{
  "num_hidden_layers": 16,
  "hidden_size": 128,
  "num_attention_heads": 2,
  "num_key_value_heads": 2,
  "head_dim": 64,
  "intermediate_size": 512,
  "vocab_size": 857,
  "hidden_act": "tanh_gelu",
  "norm": "rmsnorm",
  "norm_place": "pre",
  "norm_eps": 1e-05,
  "positions": "rope",
  "rope_theta": 21900.0,
  "rope_fraction": 0.5,
  "qk_norm": false,
  "attn_scale": 0.125,
  "bias": "none",
  "tie_word_embeddings": true,
  "parallel_block": false,
  "init": "uniform",
  "init_std_qkv": 0.0412,
  "init_std_o": 0.0511,
  "init_std_up": 0.0589,
  "init_std_down": 0.0589,
  "optimizer": "adam_hyperball",
  "learning_rate": 0.00535,
  "lr_mult_qkv": 0.4,
  "beta1": 0.9,
  "lr_head": 0.00715,
  "max_grad_norm": 1.0,
  "warmup_steps": 339,
  "schedule": "wsd",
  "decay_fraction": 1.0,
  "decay_shape": "linear",
  "final_lr_fraction": 0.05,
  "batch_tokens": 32768,
  "max_seq_len": 768,
  "doc_mask": true,
  "train_tokens": 225700000,
  "max_steps": 6888,
  "dataset": "wikipedia_en"
}
Each number is 500 + 25 x the weight over its row's rms, rounded and kept within 0 to 999. Layers, rows and columns count from 0. Numbers have three digits each. The size before them is the row's rms in percent of the matrix's.

# layer 11 MLP down (transposed), 512x128, rms 0.0591, rows 270-295, columns 0-127
096:490437513470468487514504474478478494498515513491464494486479491460485510466452481567535545470472505496501487544537452474488524481476470477514491490515537512509508535534459510498465502474498501512494514531475516483492485474510506468534527491472468519483470530487456498509504489504553493493499498483484457520522541526493484502503531490528539460491493484555491524540531507526508533481518
099:532533475498500487514524519494496506509518467475517530465546491514497495494511502459496508517521479505501512521497470470516475493510479485541478468513492488479578466512490521516482492522478516523513462479543490514472561484513509450478531479461548458495487543461540503470530475505512467473483477509510517466484525465527523440478492474491489507528485469542514526498537488524529492483504
099:463481484517530505514479474522470518498516511512499476504552502500529451527461461511479519441483548565538505447526511493512490481511508508519506525490534514512526517480476518488491502485471505491516548529446520494473491452523474526490519433506526520518524448498469495459488557515487507500502498480503518523480485494486487502522516487534513482524544512467511472508484535493484506509505
098:469488518517513444522523507524482514522482483505504518442526497517491473508481462488466496494488518507499512483501479489508501516494522529489542536512516525476529479495483517441465526444489537475508484494486526520512483445456495495531492507547497522511500497515482458488548469511494504545492510470487542472457535511506484470542512508496522503467518476508510451523538449516461473471475
096:477485479524467479522528469490490519512486532509508452517506539468500512473520521453525487539503472483507466487506516494512467491520502555523504515513497491546465505534466478463470495485443519511465529528456534481465492501507491523524545516514530484491522507466499506547498481482466479493515451554523504495537531530504484468497491520475480467471479532458490551508506527490495509499510
086:541483464495489515508489480492467503475497428504464519525511517553530453515504485537487495497494523486527473498514507490515483496461505504506537505503546515522496468501498513540509503476491509475501500491474478510490503520508521521505569505495481522477467482521491462498511460447511483560504498545502510526473534482500512529489472505525518455467507551518501497497547518519467449450469
104:520507515472497539503478546518486529486489475478515523493537505502477508431459508543496440523488482496512481498487516503469470480501453489489502540514530520564495495486476442491498516507492491510488521533476487533494507494449507457481480498525482508486498530476461536534530514517509535478488516491515492501469498492492478531529445493483518501476533532492541493485559506490523490546517
094:524536535521497454479489471506491494484457491527476526493523511511532488452431474492489493527521499461491506495503507481521491519505450515500487518497509552534475458479488496500538466526519495521460533488538554497530504511493565523496486529495483477536517456523493457531490467536510492547486482509539487491474482512518469500498518467490505524511488528527451498495520499521502511485472
106:468548494480451505482511515484484526501512476457493570483518492472470502545501516505478502511516475502506482545496519511480516523473482489480486550525532525490495474482482508495441495471465540520521526519457483504477520478531494480470488477497519474493524486494482521480448474537520474488491528470472452509506463503529503507448482487453444505535532505473482467509506493480497503520519
103:502501462502460479535475526470493552497513513522541483485515506498477519495501516488517504480526557520534518483473545539514485483564498511496494509504515437505524496489567492528487492525519495486493487507520528523498517519488539483499540481508489457477460514544504529509474548506514525475500510489510458522444495529508457530473508504493500464478469524514469483479516476479513536470529
102:516536489484468485509529489480448488491492508509480525505546483461537524508468518505467508541493518467485522452500521498488446549532489483493482477504476507478470577505496468499497487506525501509450515509529510483462530497506506465465511481463518501517538486476549525499493516473466482504514530482533503527456492512517476496517494509515509527575462487479505529483462504521517488494482
093:517450517500524529487511431521527481483487465497507465457469492502506510503517476513510462482510524479488492468520508501499510520463479442505480514453476501496497482522481512513458491494486489479458512465489526520507505461527467482468483527573516530475493491463495483493504481486498506446503504543478554521507499487529506545518481492533486493441497521460527545506473518493490474487515
097:475505491485508497532483536517496471459477475476514500495494472532466544522475493499552496512483496516523518499523519462508524503442493493496505484481533464475545477524514511519467473521508503524554505492492505533512466480515476459472531464513455515490514473529516493489502509500523486498496500540506537547511510545498509519487491490518533457487523529499542506555505508522503563435472
118:526489522540499494503477496476530500565488475510550521503490505489491480468509536483472522475505560494467506497533516479469507481481535448498499530540501531506462513524519484521524470487540503512506536538479495508553483509449514466493487535510554532493463474497481473491462469494541471446463532509478496505524491480465487461506495488483479496482488516463481521495525502506501493516521
100:506539520480532526518519463506454508453525492478465514517538546467523501491505500484482478477509473506469459494524503525529491476504513506519478457508525525517489464535514470477463468472496500544536493468490513514481470459536490525506476486473505496494456505508498483504532483495485522492520498511507507501509564476535486469545456515488452442503531496502461503526492549460518519506504
095:492486517516511513452559505516465449486503507533499448515501474503511526468479519515506517519491515500485496468532494489507485535514516496493518497500507452457517491502449480462500506508476509512480485549521468482511486499526529472461517477470501458495495450471492566466505487541492512534505489473481489556472510505487480521448530487538488489519457502466517463468491526535503487509481
098:509507495467474485521498505491494504499508498463479529494521472507517559505527481449486446518520493494547497504466520472531518530483465543530486475476496505518500532506514513520488488489516506465486492522522512495533479509521531497557507469497519517470457508475486519456486569540527503469495498506487515519462468504553452532532546481510494536527474499516493501482526493482503466504554
095:475470517487485506505480525516507461539462506487483471493529514485537502515467564497501500547479546475496495475467513518476511560462470472469502500490480474490481514506504494477508562484491489517464537539477438517487502510483503539509533480477513475502486458519538507507516463510521504514461521521443497486493464484496505504529488468539523522511503529490505504518461540509457491525506
097:469509551455523466488485495531541522477503477518489443496510533459503497472482531516505536546501523478533489489503495508541471507491517456499457460513501488512445500484505478499487487485457511477504446524539503501521503482490497453492536467500536483497506500519526481500466472499499520477466468509529471461504507481516513511475536481503523536507445472512507471469501505469535515453493
102:507471504488501551458501520509497535472512464505539488526543484539517501546488510518500468515494487494484456502472507471506480523478517512472465492504446474513507509518462471540541481480463487493483487512514502530527474481519472501511490479496464501464516517522509466523514455513471450487470512521498524499552503480496512520516552537489542477534518517475489506519480513539542502565518
094:502478540522507502494496490481521517501518475466475513462440539511524541525539516516525496448496457503559556506486498524468477465505483516475549499469481506485486460460488538515464455507503502515486525535524472553530528517509531521459486482508484497520493489510500476495506471459531506467462505448520486506507516483480484471507531538505495520488478511496530499474505504491522479506529
097:527476516467510513525496539470540483503516521527512486464513473517562484502499474463489512511475502532568527513486530443517511499505494552473499466540488495504506485485513485511458492497468476542494523534480506538534512518497527526457526465493495506488502460541497510517513508501504515452507495570497476478491513545531507523504500500483473494524513490496507459483460521449490474486498
102:522518511528487538523481505499516493513487507486426525483572478516507465526541556505520488463493476460493488469496469516499500476535495485501483499532499513512513442531480462498510530506486505516486516527505511520472484517457497483487519482460472513487477490503507474516523460499458507525481547535494501524518500485534478488461516484513532527499471478527460535500469501469447530478469
107:504498473516474490505494504466493482490502467471479557509555495534513525479512488494480527505513495501508487476550469505499533508493527503465497548521488452509532491482467484482483557447458503500532493520458486482438503532514466529533513484476486491500486465517489476482507477501500530493543548495544482508523514470478536450492486519508533479523493514523519450495488489468527478499471
109:504516506483518516453522526470440500557490476533542499518454529468503488484511535516508484524479499467475490515492490500514545520493500499494515486513514554508514505534489526490510506496494487465540451461553452512501489517497508482467485530504513524503499493490463471521502513494534492489468471503509482490467539505518534463478541540481469480493536500455487478477466494524484538453539
092:473452461502482499458482498465512532511467519513540430486462496467471531509499530487463480529490520536501526489514522472462514485519495523484482529555452501472474500487495531503489503488528527499519490534467483496547499500519521530487507490500507488495515479486528524488527475437543481483549533526514505497494473488530462506532490474472500503477499507467518495463489438506509515499480
# layer 11 MLP up, 512x128, rms 0.0588, rows 271-295, columns 0-127
087:520500485470516506507489469468487510512515491488487495505467550520472518525523516507489487493492521490504518510472506495472542500503540525506507529517476534539442492493506501468469503477499498485484503502473451486496473500502465536515446496490470514510526439518455497545518486485459538512522530489475489549534475467510480514501524532513419525525523561468492480528486536513492502518488
097:543468510494514498535481469467489482519507518463480490498451465502454505523469514478518528451491501501440516495462511515494524491511506501466491439555482486518500535547488517496471493449493497462497542480490469511489487521482541501459477501501530519526513528472492514492516496461521493510505459566476506495497448478496499478509481501519478505470490496501476496487474503492477512486567
101:507492495535479501474475451475529509517505504481533479508460471473493477470517531520497495453488445468472480497486522480518505476501490531469495508518484508502514525506497499490474534482466523507531474451543502482512515522494486454528489523488504522485469534474486514537516498492470497521569501497563480486501509485486496522479491489479480470538506533499476553477535521498542480444554
110:498489487504509546533479500506462477484500526508490504528483511540488477488486457474526537517528494478498480524511486523530513497498479513544495457520470508467515503503485512455541517514522479468486469467421484481535476506494515471484500485548533503548481525525528525494539512510475509528497513514495519517544473441536496514520438493499496469461510511479501549523480534509475485492486
091:494470540526512468520477463481502517505509513489478512518495527500444505526493453478481504459481487501472504527494463496533511498492493477477483493491516506497476530518446529500490483517488496533498434477479524457515498490484464457488463510482516494440545501498490522503514488517543537491536453480472496485489488453528503488547482506481502506511553499485496507547464458550499541507493
100:487492488503493510535481496511519482521475525539494480502453497456455465516520501479485521453493521502516545486521506489530482493515521558496497472533474527434525515496511473480499491521500515454508465473478530475499486503511494455513486494533523507471515433497505478503509553503512490496542495540500517542528476473504509463503534504484444483499461483504471529501446482477492494479468
083:467458517499489540502479495506518501510514484490519513500518477488466507474533527502550489457426488513505500460518521497505520474517526478476498487500471472522521523473497468463485523489526513507520491518491522473469508458518477456515496444480483533481500542514507529480525552489529511502528505500470500538504532498481488482508442481515478458527546489463529494499461460520495475504557
090:553482506508538503545510506526534526532512513501523457529510494469511536508492484512553489501493497516493485484508455477504482465550529505521536494493481507552544490494523498548553501543513475492497498470498506473466480505487473497520484499503504508538502524474513460503537534467493582496518485529543530525511540522483493484519516508510494472484468523488509498497487516440519473484489
093:486519525528545524523502506536508430513482476489529509540448495472485516501500500499483503505448479495481495496497490506509524529460492505503495506506471558483516491477487455451503506495489511514463530511461495480504471460530466495526470510501457482473527513469513484523507477478509502466538536542512548503551494514491481496521452490510518552527502489463537508529540526508500484514470
095:524489476496533496508469535495494523512490496470554489461437547475496504486490466515513516481501473481467456507514488496502522484470472504510483492530474512525503486495524517505494507494445557513518536491466490489543454501487469505518471497471466490476493516518515452517542504534555497560546480474473505487518482468520491509500499538488474482439500496481490521492503504463476534480490
101:496477467489488485513504535483501482522511493518484497515505436476473475499493520492531562470539492458481531469516470516521543483492502524487545489520477478511492498547500491492510498511511531452486490479515455492519530450474498486525482451499528485496519431497495520511503489446464456520498496540545505502493515458472474497506507481504469482494481495487576501506511507512518533518508
096:535483506569466561458518513521537498484492511556537500474476511458496455511518453451474508490503511461479521525511490544504480500533504492484517483496485495500499538515501477503505482492476499506487490476521479450508479501518500475530502539470537504482536512482541498526526482513554513518499488465521548442517520465485444498469536516477486506499489513515513505500479501509499528498506
113:532454439509489517540500503534521485531505504502513507478457422503475463503487501509483471470507504528507488495418521505527480477514508503551481503463470506531528538506494472547530503513509505494483468465460501492493464465501476486493486513496504512470468491477501531502504526496481502521538491511508505524497480466491547519467481506459514459469465527483489534458476483510501489501519
101:536455447485483467491499483498489484510517543535533465537475459455485462529494479534523506455497503490527494486489515507517513481522516525546531484508518516510491566496503543489477501489517473506520500535505536485505511510456532491462532485541520468478510496523484581496506487472501500496499505522486525522495504513518495508487493487492529482473497489537530556501472485527446508468501
100:499505499483479560498475470483516551478485518545476498498493534515480492476501473487478510475532467495508463485489514568484513473497496498486482513533479534472537544524515460502438491497520471497488503452459482495463481504481472523542494487522504529498512506479542500481490495484510499464523471493459536462480492487501520524535491457521525468503566472459506530510504493514502473483497
095:519496479556557525527501527513516514481530517503530460488468501481487466456446550517549503487489519500478538447493482492521467507497515466486482489545467499471490473508477510472525505480521489534526496458476518501496467498489505478458454518481491488506509476501510499512512488490563506501521500487525469460528513450500502472492504516455499482503532486463495477527500509492459512522451
106:481435471492490509523492490485462514516536502491475484486455479504489499480498531517552525469489454549478479488530526469494467514515527558491510458520541525455464518496511490489494485522507528478516455473478482501498475459488535502507494476509482481501513543505500523492530538521456588528551527501485509492491498490500487519532497506495505460501466496491490490494518541514502495490484
099:506506489519498495507503485515488453466492511495484515525519497535508526531471447520470477494522501472465468471509486485492510490517473510528519483492464477495519536511523473487489553520509493536468531478486462507480457509502524497492509520472460487493516489466539490485527470535500510549498472491498535471545473482500487486510448478495498468513586552489519552512484519536488542482501
108:486516505532517484538515491530513507515534485486514499510481476512495496530511464458506520496512430490479536482473489456525519487512483503470552493500557559493520467511540486531477478511530517481482496433494496480487482510525526454510536507484529519493531480498491543531505494452490484487532505475466479494458473441468503484540458499513494493524484481509481504529510516522473522489511
090:524506470559457510508507468482464445529517499522494478499532495511471466510492496464460509523505487511510488474521474520533527502525509500529480499548513449476530482513499492504523513519472493508516467480479498460493427520471502524513504483502530467528478544495499496523510532516498505511546485494448506487494540490532485491519480497514468477516557488539501480537518540502479512472448
091:507504495495469487481487452527513523525504477474471469509503534488440493513503524509506482489523513455437485489489476534507508498495511489513482510530477512465501518530509494497525502455523547487494526420505499451462508516518498441521456500509476479537520540476504486502500479530486493515520480455564556507533506479496490509471526498520502512451480527504485507477512502526523525509497
116:512496469519547488497500529464470491490477526505505519514448497456479514504522479509462541491540523499526484531509468508493496491505444506583496498486499545532508541497511479503502501525498483459504495482432483494464488493498525497495484524543532492519514469471486519549566525505530495506515494515485511478511491488527494490484500499494475495464547506485506506460473536472531485471542
112:479529476502483501483488468528487494493483514509541485516440506462462489507492479480498544501504527491506529490444499524493489510495474505495454532503516527474518488519489475433479503511542504481496464452498456490504500454470532505544450485482546509485504458519503559506493515510491479504542503510459521487463455463482510540504522516487457487484505520496490550498472506480480512481502
112:528460504537491491531515477494514518506538524552509526524513489490457502497513513451470530508520506494503485520493473497535543468523458496522508495471497504532561523491479468531497502469509516502476453484474517449497506464495478523577483487516468516522501470506514541501505528511465487516510497480527499508545458521481453548503503533451509469496492513486483488476512486535496511491468
096:493474536479466517511489496494497534486516480523503520534470486515488472471490518514604503456491509488491443487462473473516501502494479518520504447465471534543540510485474495489528516515462505477493485446477487459482490513492489463520444481459501472522521531497469506479501505531494485514498447498504495455511525495468475504507504507521518481502493526512551513528498485517500523513519